config = dict(
    vocab_size=5384,
    norm_place='pre',
    init_std_o=0.0,
    beta1=0.95,
    batch_tokens=32768,
    train_tokens=186600000,
)
Each number is 200 + 40 x the weight over its row's rms, rounded and kept within 0 to 999. Layers, rows and columns count from 0. The size before them is the row's rms in percent of the matrix's.

# down: layer 11 MLP down (transposed), 512x128, rms 0.241, rows 70-96, columns 0-127
# up: layer 11 MLP up, 512x128, rms 0.224, rows 71-97, columns 0-127
down70,098,203,275,125,216,135,188,253,209,189,253,140,234,182,154,177,269,231,216,173,222,228,167,179,190,230,240,113,140,154,239,179,264,189,168,230,196,261,203,226,265,277,141,222,179,177,153,215,203,131,154,234,201,186,160,187,131,141,127,193,210,205,179,238,273,243,191,190,171,163,184,169,221,206,116,268,145,214,172,200,204,191,219,184,164,216,111,181,189,183,143,169,148,226,139,264,201,230,183,149,191,182,178,177,160,205,192,143,193,227,158,194,153,221,194,198,207,184,223,89,185,263,240,202,180,215,159,156,249
up71,094,229,183,230,166,129,168,127,206,291,236,240,255,145,195,200,182,141,228,250,196,191,173,222,154,203,245,206,170,197,172,274,198,185,263,159,179,203,282,98,299,189,190,286,217,195,185,202,150,167,209,206,172,178,151,214,179,225,183,213,194,275,151,178,205,240,214,103,230,262,218,206,153,221,117,221,153,192,201,177,252,254,142,140,186,203,221,236,262,190,127,205,207,170,226,217,88,185,187,239,223,166,158,203,187,206,193,189,163,177,182,144,249,182,220,214,202,178,238,229,218,206,248,216,257,185,156,172,187
down71,093,196,204,178,276,184,207,164,174,232,220,249,233,121,181,218,239,172,156,204,225,187,320,179,197,183,231,169,155,201,101,162,167,147,187,212,201,239,153,166,241,254,212,219,197,153,226,209,91,204,164,192,166,224,258,212,187,255,176,235,150,240,135,151,179,198,161,206,232,205,176,181,253,221,196,188,204,191,207,195,184,151,220,238,191,183,269,279,268,136,230,170,153,249,216,160,200,153,136,172,208,144,142,158,157,173,250,197,222,251,140,219,249,132,151,202,162,207,220,264,142,272,250,230,232,196,177,193,235
up72,107,195,208,208,178,175,204,167,214,249,238,263,171,232,215,285,255,149,180,254,162,134,191,180,185,156,218,195,221,176,251,229,215,248,240,164,199,189,189,178,267,181,242,153,214,209,184,277,174,118,185,206,184,241,175,208,132,244,108,183,195,185,231,167,174,184,191,192,147,219,151,260,194,241,210,223,159,152,225,255,203,248,139,192,221,247,127,163,166,232,198,183,163,117,186,157,214,207,237,285,196,299,133,232,190,144,224,166,155,190,158,243,218,216,154,207,234,263,143,217,144,230,240,179,187,211,282,125,200
down72,104,246,231,265,244,244,145,202,231,268,215,211,183,163,102,230,225,287,123,197,244,161,234,223,162,196,198,198,154,144,167,147,228,185,196,257,214,233,166,193,232,217,156,196,246,261,188,178,268,146,255,218,226,228,224,239,265,219,170,211,187,261,172,125,198,209,257,175,141,264,153,264,198,211,166,178,182,209,168,199,206,197,151,188,256,187,222,278,252,207,229,269,153,124,237,175,215,170,178,267,237,190,164,234,136,161,220,197,224,168,232,122,167,199,194,188,173,201,182,246,203,177,265,166,225,143,202,246,250
up73,092,170,180,172,201,206,129,153,218,226,187,208,129,289,181,187,185,191,197,258,287,143,145,202,243,236,182,226,244,153,177,224,137,180,217,219,257,150,204,229,164,208,186,160,172,185,213,303,141,238,234,153,200,245,152,248,210,231,190,157,153,194,215,157,183,245,216,191,283,256,153,217,167,149,177,210,189,214,192,176,183,197,206,208,180,202,210,170,167,173,206,177,123,209,162,145,179,189,175,176,152,252,198,217,208,269,209,217,119,155,220,179,151,133,287,226,279,205,290,158,150,217,155,223,219,205,119,229,263
down73,088,145,255,238,215,252,214,234,144,221,191,181,124,271,248,213,270,165,204,174,233,241,221,199,251,206,228,276,204,197,190,198,264,177,267,211,117,189,250,164,173,275,190,226,193,267,213,201,238,201,150,168,206,177,111,191,154,249,142,169,146,236,159,209,203,260,191,210,179,124,164,141,218,221,218,245,167,236,230,231,227,256,220,149,185,218,233,150,189,234,183,225,267,200,211,245,125,258,178,152,125,189,178,215,175,206,123,218,214,185,171,199,206,200,280,157,172,234,151,271,206,189,194,159,237,155,207,218,265
up74,101,135,173,204,178,183,108,194,232,170,176,282,168,159,140,182,251,171,174,196,177,204,206,173,207,205,221,245,212,159,213,232,159,241,177,151,211,106,255,153,198,229,231,164,198,209,213,259,218,213,206,110,197,206,180,280,174,176,156,193,185,154,241,223,218,195,196,296,175,215,172,194,227,180,258,145,154,139,113,304,201,229,194,103,153,176,186,103,229,191,254,200,223,209,237,161,212,164,225,214,216,136,149,183,244,188,245,185,244,189,230,172,156,260,160,120,192,190,220,172,223,179,216,204,176,148,155,206,237
down74,087,183,195,214,145,250,269,210,119,174,169,147,215,203,267,195,168,143,179,168,192,152,174,194,205,230,219,206,203,170,182,189,239,195,216,243,176,225,204,194,202,255,151,201,261,219,232,161,144,274,189,225,201,224,181,162,151,234,200,242,285,172,197,162,188,137,223,120,260,172,204,206,161,137,177,259,234,172,256,162,241,185,222,243,256,249,215,195,181,131,173,248,205,185,108,176,238,248,166,159,249,240,224,262,168,129,221,187,154,179,211,214,302,147,225,239,238,177,212,246,148,249,201,235,234,282,165,181,133
up75,100,154,239,122,187,176,218,168,216,240,77,208,179,241,150,229,173,184,207,228,213,224,266,255,241,220,250,165,204,162,176,202,181,232,203,236,282,125,185,161,112,139,260,234,192,127,169,266,165,250,226,147,234,313,152,180,163,152,196,194,195,160,173,193,143,248,212,169,244,196,181,206,176,211,175,236,255,215,180,174,261,214,185,136,193,224,220,209,225,202,184,165,168,195,284,198,138,218,254,206,135,137,189,206,245,230,205,179,196,152,225,202,177,169,258,261,179,155,222,235,190,184,167,195,229,163,241,258,219
down75,099,268,190,167,173,253,102,204,262,251,238,198,181,174,217,134,145,137,182,214,239,203,274,198,247,203,243,239,193,152,206,242,289,168,154,191,236,263,198,191,168,223,149,183,246,210,219,174,215,236,176,193,288,164,223,199,201,214,140,206,160,272,270,208,209,290,105,214,170,214,231,242,217,149,195,208,221,164,195,174,214,161,245,231,179,217,161,183,216,177,221,209,279,193,210,177,245,264,201,128,183,175,164,175,174,225,256,210,204,245,204,162,132,210,225,221,164,229,285,223,184,132,208,202,206,265,175,205,116
up76,102,126,250,192,187,230,271,153,217,155,203,225,255,242,191,187,212,151,171,227,249,240,137,154,165,236,182,258,251,133,234,148,223,226,150,173,191,153,216,205,186,143,221,232,200,211,179,289,180,204,276,202,237,268,224,224,236,175,214,206,135,181,253,199,186,240,288,156,185,140,150,191,227,157,216,221,253,241,206,221,258,182,162,182,208,168,265,163,241,228,217,200,176,212,150,137,205,132,224,240,224,185,120,269,234,230,164,240,219,173,185,151,182,173,209,294,199,166,299,172,141,190,164,249,211,185,197,191,225
down76,110,183,220,199,182,184,148,137,189,156,208,163,171,258,121,176,173,182,242,169,254,167,188,235,216,257,182,212,226,235,203,282,229,171,245,182,244,89,139,153,199,170,208,228,170,237,169,269,183,144,223,205,197,221,211,233,220,217,173,207,155,245,165,234,226,209,167,217,243,289,227,205,183,187,139,170,202,110,199,144,176,248,172,229,160,265,223,206,164,155,245,250,182,185,207,138,196,207,194,163,168,194,203,214,187,132,214,192,208,176,184,221,294,166,162,263,233,257,247,124,159,129,184,262,236,202,97,212,169
up77,097,172,225,297,142,165,198,216,182,257,253,235,289,217,226,230,204,201,274,201,217,196,234,192,139,228,245,201,182,221,167,225,172,263,192,218,144,149,204,148,240,191,252,288,192,153,225,163,147,196,247,163,256,195,226,169,150,263,201,166,147,237,197,196,220,177,235,199,194,162,235,189,178,148,155,255,194,231,267,188,183,196,162,75,196,184,239,216,280,170,195,262,233,200,187,136,163,235,209,206,213,216,230,156,238,176,238,251,210,135,172,280,180,224,213,144,260,274,248,179,212,218,212,203,238,224,187,267,230
down77,097,244,198,198,258,265,178,131,173,209,308,217,170,166,201,171,181,178,197,105,254,252,232,214,144,200,134,129,190,179,239,144,146,154,151,179,315,177,181,217,207,191,184,190,211,157,205,198,225,151,177,133,128,205,232,208,168,178,227,183,238,168,244,211,197,200,167,178,215,224,176,232,163,182,218,199,184,119,170,202,163,193,255,288,191,240,141,208,218,179,119,180,221,219,204,213,285,181,140,194,236,218,184,238,171,237,206,194,168,288,186,215,227,175,163,208,227,314,209,165,138,240,176,210,203,199,207,255,232
up78,096,222,201,184,227,163,183,282,227,151,236,213,182,207,242,270,230,285,148,203,182,199,201,288,182,236,319,189,170,214,144,182,142,239,183,256,169,175,226,188,219,182,261,220,250,190,281,250,240,176,154,169,212,165,193,168,219,150,127,286,196,135,225,179,253,216,180,180,147,238,158,277,139,192,168,170,199,179,275,240,208,175,242,222,138,222,215,209,141,193,219,183,201,182,244,186,211,256,126,215,198,160,206,240,213,204,146,181,213,220,212,216,190,236,183,204,263,191,143,206,187,94,194,151,204,229,141,218,173
down78,096,227,188,266,248,256,162,225,235,175,221,206,229,139,205,193,251,245,213,179,192,177,193,227,191,164,266,199,222,160,198,139,238,173,123,206,153,267,234,267,160,187,146,227,215,139,246,165,253,220,152,167,251,204,217,168,273,207,128,250,246,177,202,196,160,183,238,185,174,242,201,273,225,174,209,182,240,245,175,141,239,269,236,264,219,124,259,202,225,210,235,226,190,149,169,163,151,230,177,170,201,204,259,234,162,181,159,212,166,147,209,174,182,235,192,177,168,148,165,233,211,101,138,160,115,172,200,228,113
up79,108,205,242,174,216,120,172,214,203,173,200,184,237,138,183,267,222,235,153,182,218,215,229,246,143,201,280,223,184,162,248,228,238,246,174,158,166,247,223,194,227,155,264,195,195,252,177,241,159,232,217,231,148,165,225,193,196,166,179,209,233,182,205,183,191,235,98,131,268,165,236,262,165,134,270,216,147,143,149,201,238,225,194,232,223,228,215,204,281,126,189,255,241,179,187,137,226,193,186,140,187,208,192,229,236,207,165,243,194,172,208,169,170,123,274,205,196,243,153,188,218,173,120,106,186,169,288,219,192
down79,103,213,245,127,294,245,266,214,171,259,306,251,222,110,183,232,182,218,208,228,181,177,152,171,174,203,228,235,190,165,236,142,239,176,125,249,153,171,227,236,239,167,201,225,183,233,192,199,196,165,217,229,244,151,200,162,202,193,196,243,189,227,260,196,174,201,170,202,238,312,199,200,182,175,265,238,166,247,205,215,281,195,266,227,230,163,205,188,268,236,186,260,215,198,260,211,191,174,219,179,230,292,208,198,223,166,231,273,155,228,204,281,165,126,209,214,210,168,228,253,208,257,184,226,202,176,230,133,230
up80,097,235,195,209,235,194,200,157,221,258,154,226,205,292,274,175,130,257,190,232,143,250,254,185,281,185,238,128,200,176,145,198,204,171,259,172,160,188,145,133,295,169,170,136,190,251,237,183,151,219,261,170,162,190,201,162,206,235,163,174,216,181,210,165,184,186,158,194,201,142,181,198,181,189,176,190,168,224,182,249,192,215,195,240,214,228,222,142,233,161,189,102,73,196,196,154,180,182,218,142,160,162,170,188,260,160,178,174,179,180,175,225,229,238,278,256,236,239,266,222,215,234,174,184,211,225,143,167,253
down80,118,145,266,204,189,263,244,168,194,239,246,243,205,146,225,204,232,193,189,205,241,231,213,191,228,159,221,195,240,191,187,220,213,131,163,181,207,234,194,128,198,190,145,22,189,209,223,183,215,194,182,189,215,237,104,187,210,231,168,206,210,250,228,159,178,198,148,235,175,209,183,188,172,298,181,211,185,235,142,197,128,174,157,257,160,131,181,158,167,210,258,86,240,239,229,189,179,191,245,229,187,246,215,228,207,179,243,185,187,281,231,215,233,132,216,172,227,253,182,221,150,223,238,193,241,260,184,249,235
up81,104,225,232,165,255,142,172,193,236,274,179,233,189,257,156,211,137,151,214,257,206,181,272,206,256,192,144,264,185,236,336,189,180,274,235,255,281,158,191,240,272,195,169,226,179,267,141,254,217,206,180,202,179,223,215,150,177,181,211,187,218,124,209,263,152,152,223,175,182,175,112,198,208,242,235,200,177,173,213,234,220,179,182,252,169,188,194,147,288,247,192,228,209,195,255,186,190,270,239,185,238,146,235,203,224,230,216,172,123,218,158,277,179,200,164,245,189,204,223,175,173,201,185,224,208,210,208,254,222
down81,117,233,221,189,174,256,202,197,180,204,133,203,200,177,202,199,221,227,208,270,263,244,239,189,200,169,212,166,289,266,244,193,228,162,121,211,248,246,214,236,199,205,195,126,202,207,172,201,196,177,174,177,184,163,248,219,223,208,187,183,241,222,216,197,166,231,195,235,171,176,182,233,264,173,257,222,207,198,137,299,218,144,175,221,261,187,255,287,240,189,231,145,175,168,240,115,182,161,140,222,152,264,272,231,241,147,130,186,219,187,237,252,249,159,236,226,198,170,215,229,220,155,301,162,219,241,94,192,236
up82,110,155,125,186,151,201,175,191,214,247,231,165,222,204,193,224,227,256,139,209,135,237,146,201,143,133,148,167,267,253,242,195,198,219,251,211,254,273,195,230,245,154,238,182,276,156,238,215,269,235,245,213,175,267,220,211,172,216,179,184,168,173,245,241,250,185,179,163,204,215,139,220,218,289,265,182,184,193,178,195,269,144,223,187,184,126,219,200,253,153,207,135,105,174,140,218,170,149,206,178,216,155,180,172,255,232,163,242,157,151,179,197,230,253,190,280,212,237,213,153,157,165,173,193,180,164,244,189,239
down82,094,178,257,186,205,197,190,123,234,217,210,252,171,180,209,157,270,280,133,213,132,235,227,234,201,189,172,203,220,244,192,199,136,150,232,202,296,179,118,153,161,276,171,188,186,168,222,114,198,187,185,198,135,250,141,292,190,197,148,186,194,217,160,217,232,128,178,251,269,177,180,180,189,225,191,180,208,211,193,226,230,237,207,290,160,176,274,262,231,182,183,180,190,206,248,222,206,169,252,187,250,192,191,158,232,174,141,185,190,207,176,156,135,207,247,232,182,139,121,152,256,182,227,255,235,245,216,175,175
up83,097,96,149,191,172,161,193,195,207,222,262,232,200,275,170,252,123,169,172,292,198,263,224,149,219,179,205,150,238,123,133,203,184,249,194,173,230,177,170,184,196,189,233,215,137,279,212,181,151,129,188,165,207,209,155,240,191,244,164,166,188,135,259,163,195,107,207,220,230,150,191,105,135,255,221,222,230,165,251,203,194,254,182,178,157,228,202,235,253,166,170,272,168,132,211,153,213,222,192,190,136,171,235,140,152,160,203,229,208,186,220,164,185,229,159,169,220,212,171,155,201,238,193,192,188,248,166,224,162
down83,085,181,198,212,136,209,139,230,269,161,187,188,200,175,209,164,211,223,138,239,216,224,192,145,176,226,176,144,202,220,217,224,215,247,272,168,237,290,242,120,169,200,202,151,225,211,269,236,249,198,153,174,274,285,225,140,209,179,236,226,164,210,214,265,165,154,162,181,184,178,246,204,281,177,168,207,151,282,254,232,145,152,125,227,177,159,283,202,160,175,196,170,155,239,190,150,126,190,167,233,227,163,227,230,199,171,221,239,197,246,164,252,148,229,236,171,115,200,187,232,235,158,152,171,198,182,227,152,215
up84,091,231,261,191,171,151,225,272,263,185,148,156,215,129,176,257,171,206,154,97,147,141,190,184,211,236,124,204,197,163,282,168,134,247,176,169,140,164,128,164,190,237,203,247,165,165,267,279,210,233,184,178,218,230,242,192,198,200,172,166,208,177,188,217,179,218,131,169,282,186,165,257,189,133,242,227,202,224,151,160,215,185,213,248,178,231,163,253,234,197,233,201,154,218,163,212,187,224,201,170,127,204,246,194,277,188,224,196,188,183,201,243,149,163,230,253,300,161,182,190,213,255,175,252,198,194,214,148,228
down84,103,164,267,223,175,196,218,186,199,199,115,177,246,188,202,134,83,224,165,241,193,216,210,204,268,169,192,155,207,177,255,230,166,187,140,199,174,197,236,211,230,209,163,207,183,139,223,209,144,216,178,106,231,186,139,190,185,185,172,254,166,159,176,261,173,148,151,178,226,180,183,216,258,138,248,177,199,228,199,194,278,199,217,231,247,220,174,255,214,199,187,184,216,195,169,270,152,257,151,272,216,221,249,219,179,200,243,178,232,287,274,83,184,192,202,215,202,214,219,240,269,202,92,238,174,217,217,162,188
up85,094,165,205,229,198,168,199,230,208,180,221,230,235,140,112,201,153,129,194,192,163,219,253,92,243,238,212,186,183,144,219,224,235,196,223,297,200,177,181,146,274,218,211,227,215,194,170,235,240,249,193,216,189,190,202,223,217,165,292,164,216,202,257,202,214,215,197,219,237,129,212,259,174,217,205,198,249,98,250,195,149,158,148,217,174,212,181,171,170,171,185,160,314,222,228,250,145,163,159,232,208,187,159,217,206,197,185,195,267,303,135,236,192,232,203,259,193,249,159,159,154,266,179,200,124,178,188,190,197
down85,086,180,264,140,177,176,257,172,204,243,196,209,204,208,186,190,131,172,283,212,148,191,230,222,223,233,211,103,200,215,191,139,211,193,221,248,180,185,143,281,173,212,246,154,232,220,191,192,133,250,193,235,189,125,263,212,211,209,199,196,246,177,147,202,178,165,230,222,218,183,197,217,164,100,168,257,302,161,170,166,173,193,184,262,177,242,198,223,235,192,156,145,227,261,232,197,211,222,265,192,200,169,213,194,280,204,159,222,247,128,169,264,124,139,179,277,235,177,155,224,285,214,172,236,171,172,204,239,188
up86,087,158,268,187,230,236,182,240,217,195,209,198,162,266,158,222,215,110,223,167,102,178,203,228,161,172,190,227,171,146,193,190,150,152,183,185,187,187,246,224,173,246,244,138,293,173,166,216,197,143,151,186,255,143,193,111,177,261,172,219,179,159,199,242,135,199,194,141,184,161,223,217,193,146,206,218,166,208,179,251,198,159,168,250,181,116,195,181,133,190,243,169,217,180,178,277,240,200,308,207,275,154,127,199,206,209,188,232,223,222,177,153,159,165,145,223,216,211,219,169,164,159,290,231,243,223,201,203,226
down86,086,189,166,135,240,180,208,204,194,182,150,196,175,161,156,206,274,182,174,212,186,139,241,251,218,253,260,219,181,198,149,211,215,149,203,211,113,283,145,197,247,143,240,241,187,165,186,162,203,187,213,194,127,220,204,216,224,183,193,233,240,177,211,181,204,196,223,118,290,251,285,220,211,106,208,175,131,134,144,167,132,194,236,261,155,203,192,222,246,213,110,208,122,166,198,211,203,242,179,156,210,189,167,230,257,158,242,192,156,166,221,225,234,162,208,211,213,176,192,198,173,162,146,273,176,136,120,188,226
up87,094,176,137,271,152,239,213,248,202,229,262,268,201,176,238,147,176,160,192,241,174,206,158,226,220,221,225,197,146,200,191,205,132,145,208,205,237,175,168,181,220,210,241,244,232,204,232,171,177,228,149,193,151,194,279,174,241,218,224,173,160,216,152,209,176,229,251,129,113,203,252,222,126,243,97,248,220,184,187,262,181,204,252,186,213,259,220,165,251,154,195,156,131,153,211,159,194,203,213,183,217,229,125,242,146,214,165,166,244,204,165,189,192,145,175,228,165,177,252,150,90,232,139,173,249,208,214,264,241
down87,097,210,250,177,240,257,251,251,208,151,202,287,136,130,173,152,154,177,212,239,212,228,139,182,145,225,235,154,175,228,193,214,211,193,225,225,138,181,158,165,163,150,236,241,153,198,199,194,217,194,202,219,189,215,170,203,79,223,174,127,230,247,135,173,202,204,162,197,199,204,239,213,227,129,233,186,131,200,218,272,209,184,181,206,137,168,226,197,171,146,248,205,200,88,234,231,162,246,173,219,205,181,173,280,174,260,163,166,163,132,192,158,205,156,240,228,173,146,197,235,186,253,166,231,198,232,275,278,229
up88,096,198,151,174,196,208,183,172,151,160,201,217,326,161,206,189,205,211,188,161,255,182,216,227,223,251,186,255,238,263,195,192,240,202,229,213,187,160,278,244,214,221,191,240,163,242,134,226,202,153,181,188,159,206,195,225,168,196,190,204,241,183,97,199,262,149,165,152,227,228,163,130,161,252,223,138,194,118,209,206,199,101,253,196,273,193,177,195,249,217,239,209,204,228,188,203,220,236,155,173,193,126,167,266,190,146,189,169,137,220,135,252,222,284,152,231,191,180,275,222,223,228,165,94,210,203,193,194,206
down88,091,254,230,190,138,227,148,200,242,145,187,195,179,206,230,202,199,208,249,271,274,145,179,161,288,180,110,194,228,223,157,230,171,136,187,238,173,226,244,253,158,229,278,229,234,154,223,152,180,197,198,178,174,210,215,262,162,155,236,174,158,227,160,201,243,189,141,171,205,240,170,130,150,227,138,103,202,154,170,201,200,170,259,205,155,174,192,210,162,111,236,219,177,195,268,109,183,200,165,182,195,155,178,146,168,178,214,196,136,191,246,245,148,164,141,211,230,196,184,181,170,198,268,176,158,244,186,192,260
up89,097,141,136,166,231,262,164,253,226,233,218,194,335,169,166,276,232,132,214,242,204,242,238,238,139,122,154,239,298,189,180,197,181,243,288,167,251,233,244,189,191,219,158,175,164,143,189,225,174,194,199,211,215,155,197,186,167,204,214,207,215,147,246,149,195,249,206,190,178,177,203,183,169,211,235,104,210,167,160,128,190,201,156,152,222,248,220,186,260,158,257,194,217,175,180,181,274,253,281,229,234,171,173,146,180,190,154,182,201,211,182,240,137,166,216,168,192,239,203,172,210,195,172,231,218,136,164,190,241
down89,101,281,134,173,251,190,253,235,233,180,191,197,219,134,161,126,201,199,232,149,198,201,253,248,209,276,199,237,191,211,142,294,163,247,174,221,181,232,258,190,204,269,238,157,162,234,179,204,200,191,235,169,219,209,205,200,244,160,227,155,153,243,225,109,206,199,165,208,132,174,206,167,295,216,133,135,167,210,188,289,223,240,173,152,185,237,186,220,188,294,150,219,248,211,212,220,235,165,257,245,153,210,156,270,274,228,158,190,190,201,262,163,129,203,181,163,204,200,216,184,214,254,195,196,198,241,204,200,246
up90,099,169,221,239,217,173,232,149,213,299,167,193,227,229,177,191,168,188,194,178,239,161,156,266,252,179,191,158,189,75,274,179,193,140,168,206,229,139,239,147,171,176,260,269,294,160,169,205,216,186,159,236,231,177,191,156,220,213,239,138,221,115,252,166,150,216,173,194,232,208,211,193,223,197,235,217,164,195,123,188,161,178,182,188,200,187,281,195,176,215,220,168,203,237,132,170,274,169,230,146,182,168,186,277,170,269,217,133,205,242,232,250,170,203,250,216,257,222,153,194,194,187,231,157,229,262,202,226,146
down90,104,180,126,212,230,144,214,147,219,200,169,269,237,215,261,225,224,166,247,191,206,223,256,262,203,166,176,203,177,152,195,188,237,172,178,154,290,198,193,197,194,173,158,259,210,215,171,214,226,226,225,190,255,317,156,149,235,168,214,250,211,207,195,128,197,210,202,193,168,194,205,192,281,258,277,155,212,208,193,108,157,173,207,215,222,187,183,156,230,191,177,208,45,238,220,196,267,212,190,163,217,133,203,190,214,290,227,192,177,215,267,204,174,230,168,169,192,184,196,256,197,201,167,133,286,204,247,222,188
up91,118,185,238,255,272,157,262,179,230,182,190,236,199,173,193,216,135,183,160,238,289,186,265,177,172,236,113,225,206,122,170,173,221,208,159,249,182,152,207,188,217,185,209,218,256,263,228,273,267,235,167,174,239,221,180,180,187,212,218,249,192,243,185,149,221,228,212,167,177,110,264,240,150,205,165,147,159,219,212,240,125,172,195,203,208,192,205,221,171,246,209,241,233,175,121,244,230,200,215,216,200,192,177,240,230,159,208,239,227,219,182,189,215,281,168,275,237,322,161,129,231,260,194,171,212,227,220,269,230
down91,104,200,204,224,202,271,226,185,138,155,142,172,234,177,279,200,208,236,229,186,151,226,226,153,164,233,180,239,211,180,123,209,239,200,180,144,260,169,128,229,160,217,161,248,173,199,276,222,167,197,152,183,174,129,194,244,218,225,274,146,201,213,171,165,221,219,254,142,286,185,186,235,184,232,220,233,287,172,221,179,200,196,158,108,198,176,163,190,186,204,200,195,223,190,193,265,223,205,151,155,212,174,212,198,325,241,198,183,128,256,142,206,134,194,218,149,174,223,159,191,193,213,126,206,204,227,304,200,234
up92,093,126,130,124,226,173,227,260,169,211,187,231,186,183,174,173,228,146,169,230,316,156,250,190,179,235,155,160,271,244,205,223,219,139,213,189,205,182,184,179,249,185,189,247,279,245,247,189,253,198,176,156,202,257,214,283,164,210,171,215,204,107,149,194,144,236,206,184,192,293,217,187,194,229,207,169,143,166,152,153,161,185,246,192,258,178,297,215,209,162,224,182,197,246,156,157,200,155,213,222,244,197,177,194,204,225,200,190,212,231,235,294,244,152,219,160,178,192,176,100,226,198,165,191,221,255,239,207,181
down92,116,225,160,162,225,255,181,230,181,173,163,177,213,139,160,192,202,169,230,222,267,142,240,229,215,261,204,152,212,226,180,177,210,135,193,186,174,196,235,280,205,155,173,280,278,156,207,238,229,262,195,126,225,202,264,194,258,259,149,195,226,145,167,195,174,222,225,209,231,186,159,238,210,196,225,76,203,151,195,123,131,211,195,174,197,200,287,139,195,201,232,140,199,171,215,236,164,181,225,268,216,249,149,140,229,282,240,182,190,238,190,253,213,151,263,167,199,199,193,197,230,230,206,197,189,207,245,209,98
up93,112,212,157,236,140,219,311,217,136,244,201,205,249,197,204,225,229,214,207,219,222,178,259,235,185,158,251,237,198,170,220,255,266,208,191,172,174,159,230,137,212,173,230,180,223,190,166,222,209,145,213,196,174,169,129,170,206,227,164,193,179,114,144,259,237,140,104,222,163,209,185,240,126,245,178,232,249,271,153,187,171,190,274,213,183,290,240,211,202,232,159,152,203,215,230,203,208,228,171,208,137,144,196,196,251,268,126,170,245,137,171,261,154,186,160,180,257,185,207,201,148,165,167,192,205,123,238,222,210
down93,109,279,231,210,177,138,207,251,186,209,232,207,225,221,262,194,292,207,161,250,232,159,154,211,233,216,221,145,166,166,208,214,264,250,215,199,188,222,201,176,161,258,162,141,265,166,181,238,172,168,193,201,164,197,187,132,263,224,235,198,175,241,164,237,261,199,214,182,203,181,198,195,217,267,178,218,222,198,150,164,262,96,184,163,197,219,263,187,117,197,246,180,242,190,247,196,269,216,113,191,186,215,196,130,268,121,93,236,259,224,259,202,152,206,213,179,210,212,174,213,175,235,182,269,219,152,248,223,236
up94,099,173,159,247,228,214,224,175,212,191,172,177,189,129,151,203,199,235,183,211,234,213,260,204,185,129,105,189,224,142,234,234,139,117,254,211,198,113,212,157,203,189,216,246,194,277,141,226,295,219,176,254,232,193,176,183,252,226,259,161,177,208,267,184,251,249,200,178,239,170,193,184,209,249,211,216,139,94,192,250,187,156,155,196,242,256,161,203,232,180,199,243,169,199,204,214,166,240,203,197,260,186,231,188,165,213,134,235,138,227,214,245,237,193,249,151,228,153,181,150,214,224,205,182,202,142,289,205,284
down94,098,184,214,262,135,201,249,240,188,258,187,151,251,193,206,123,166,204,220,180,251,244,227,204,182,216,157,202,184,256,259,222,163,274,217,202,207,268,190,155,156,280,216,185,206,134,209,132,195,166,187,153,228,237,252,141,224,134,222,234,175,193,276,264,123,194,192,144,199,158,176,196,191,233,133,206,225,194,245,273,251,234,208,193,174,174,166,249,196,192,148,267,191,222,178,225,163,244,202,245,150,184,233,160,144,205,229,259,125,200,243,200,218,151,200,146,256,179,149,159,190,216,307,176,219,206,220,265,202
up95,108,206,188,170,166,241,126,193,276,174,268,167,235,155,195,191,164,204,152,210,133,171,181,166,232,233,128,243,162,220,236,176,188,160,223,223,242,215,185,214,232,145,249,191,175,188,278,202,232,178,190,201,241,162,176,206,303,244,230,291,150,169,235,229,202,197,225,161,154,231,223,178,149,198,190,267,168,173,197,193,230,239,209,183,222,226,269,187,234,161,200,192,209,221,225,228,224,151,165,205,217,346,192,290,295,205,189,190,143,170,149,213,250,211,188,217,235,179,206,177,158,288,223,193,210,118,145,196,170
down95,097,192,198,249,187,104,95,138,146,164,221,192,185,180,165,243,185,122,209,219,163,145,254,191,223,215,229,190,230,226,246,117,155,197,210,161,170,195,188,216,267,219,208,175,242,238,210,199,189,187,195,244,211,224,210,220,231,268,177,280,122,194,117,145,260,142,190,227,197,178,217,112,163,156,189,157,134,166,233,168,255,176,209,168,191,160,263,203,215,262,201,252,183,248,152,168,135,246,159,216,207,201,173,174,235,231,228,185,281,167,204,245,202,274,152,177,197,141,240,203,233,257,196,201,223,146,184,219,171
up96,103,144,264,275,261,208,211,178,190,219,250,271,249,276,256,226,155,169,219,253,160,340,178,260,238,219,185,220,198,208,256,144,219,184,198,244,210,133,258,197,225,180,155,147,193,198,255,211,257,256,183,154,243,145,217,215,189,156,244,217,224,214,222,147,181,162,161,157,197,190,243,172,205,202,219,277,185,209,126,259,189,183,143,226,225,134,222,216,153,302,176,152,224,204,247,172,206,210,199,193,271,198,195,219,270,197,201,171,162,176,168,207,191,186,181,208,231,215,292,230,198,247,191,237,233,218,223,211,170
down96,098,161,212,236,249,153,231,198,202,192,158,216,186,154,313,91,206,230,207,195,227,253,190,136,187,140,174,234,255,251,183,146,212,194,178,256,214,141,187,105,159,156,200,187,207,224,219,230,125,197,235,216,230,242,202,211,210,162,206,177,270,221,200,173,269,167,251,188,136,177,163,204,169,262,184,261,184,187,219,240,193,228,284,152,159,165,192,237,215,175,171,255,175,195,165,211,188,216,234,284,253,306,227,215,178,204,228,166,181,184,197,221,188,210,166,169,150,180,172,276,248,241,207,233,260,218,221,266,255
up97,104,161,227,127,186,124,88,198,240,210,238,239,196,229,191,200,126,288,186,150,245,177,151,190,215,279,181,117,221,192,160,213,209,239,269,206,194,213,188,147,218,204,208,221,162,257,160,218,131,134,193,198,192,161,201,182,184,217,175,165,172,113,280,160,252,168,234,175,182,179,119,217,146,186,171,263,209,132,213,177,196,222,175,190,233,243,274,173,203,176,205,250,236,203,198,155,152,210,234,162,185,184,183,198,134,231,174,205,219,226,245,203,234,231,220,107,177,116,242,158,175,207,223,192,270,194,216,149,205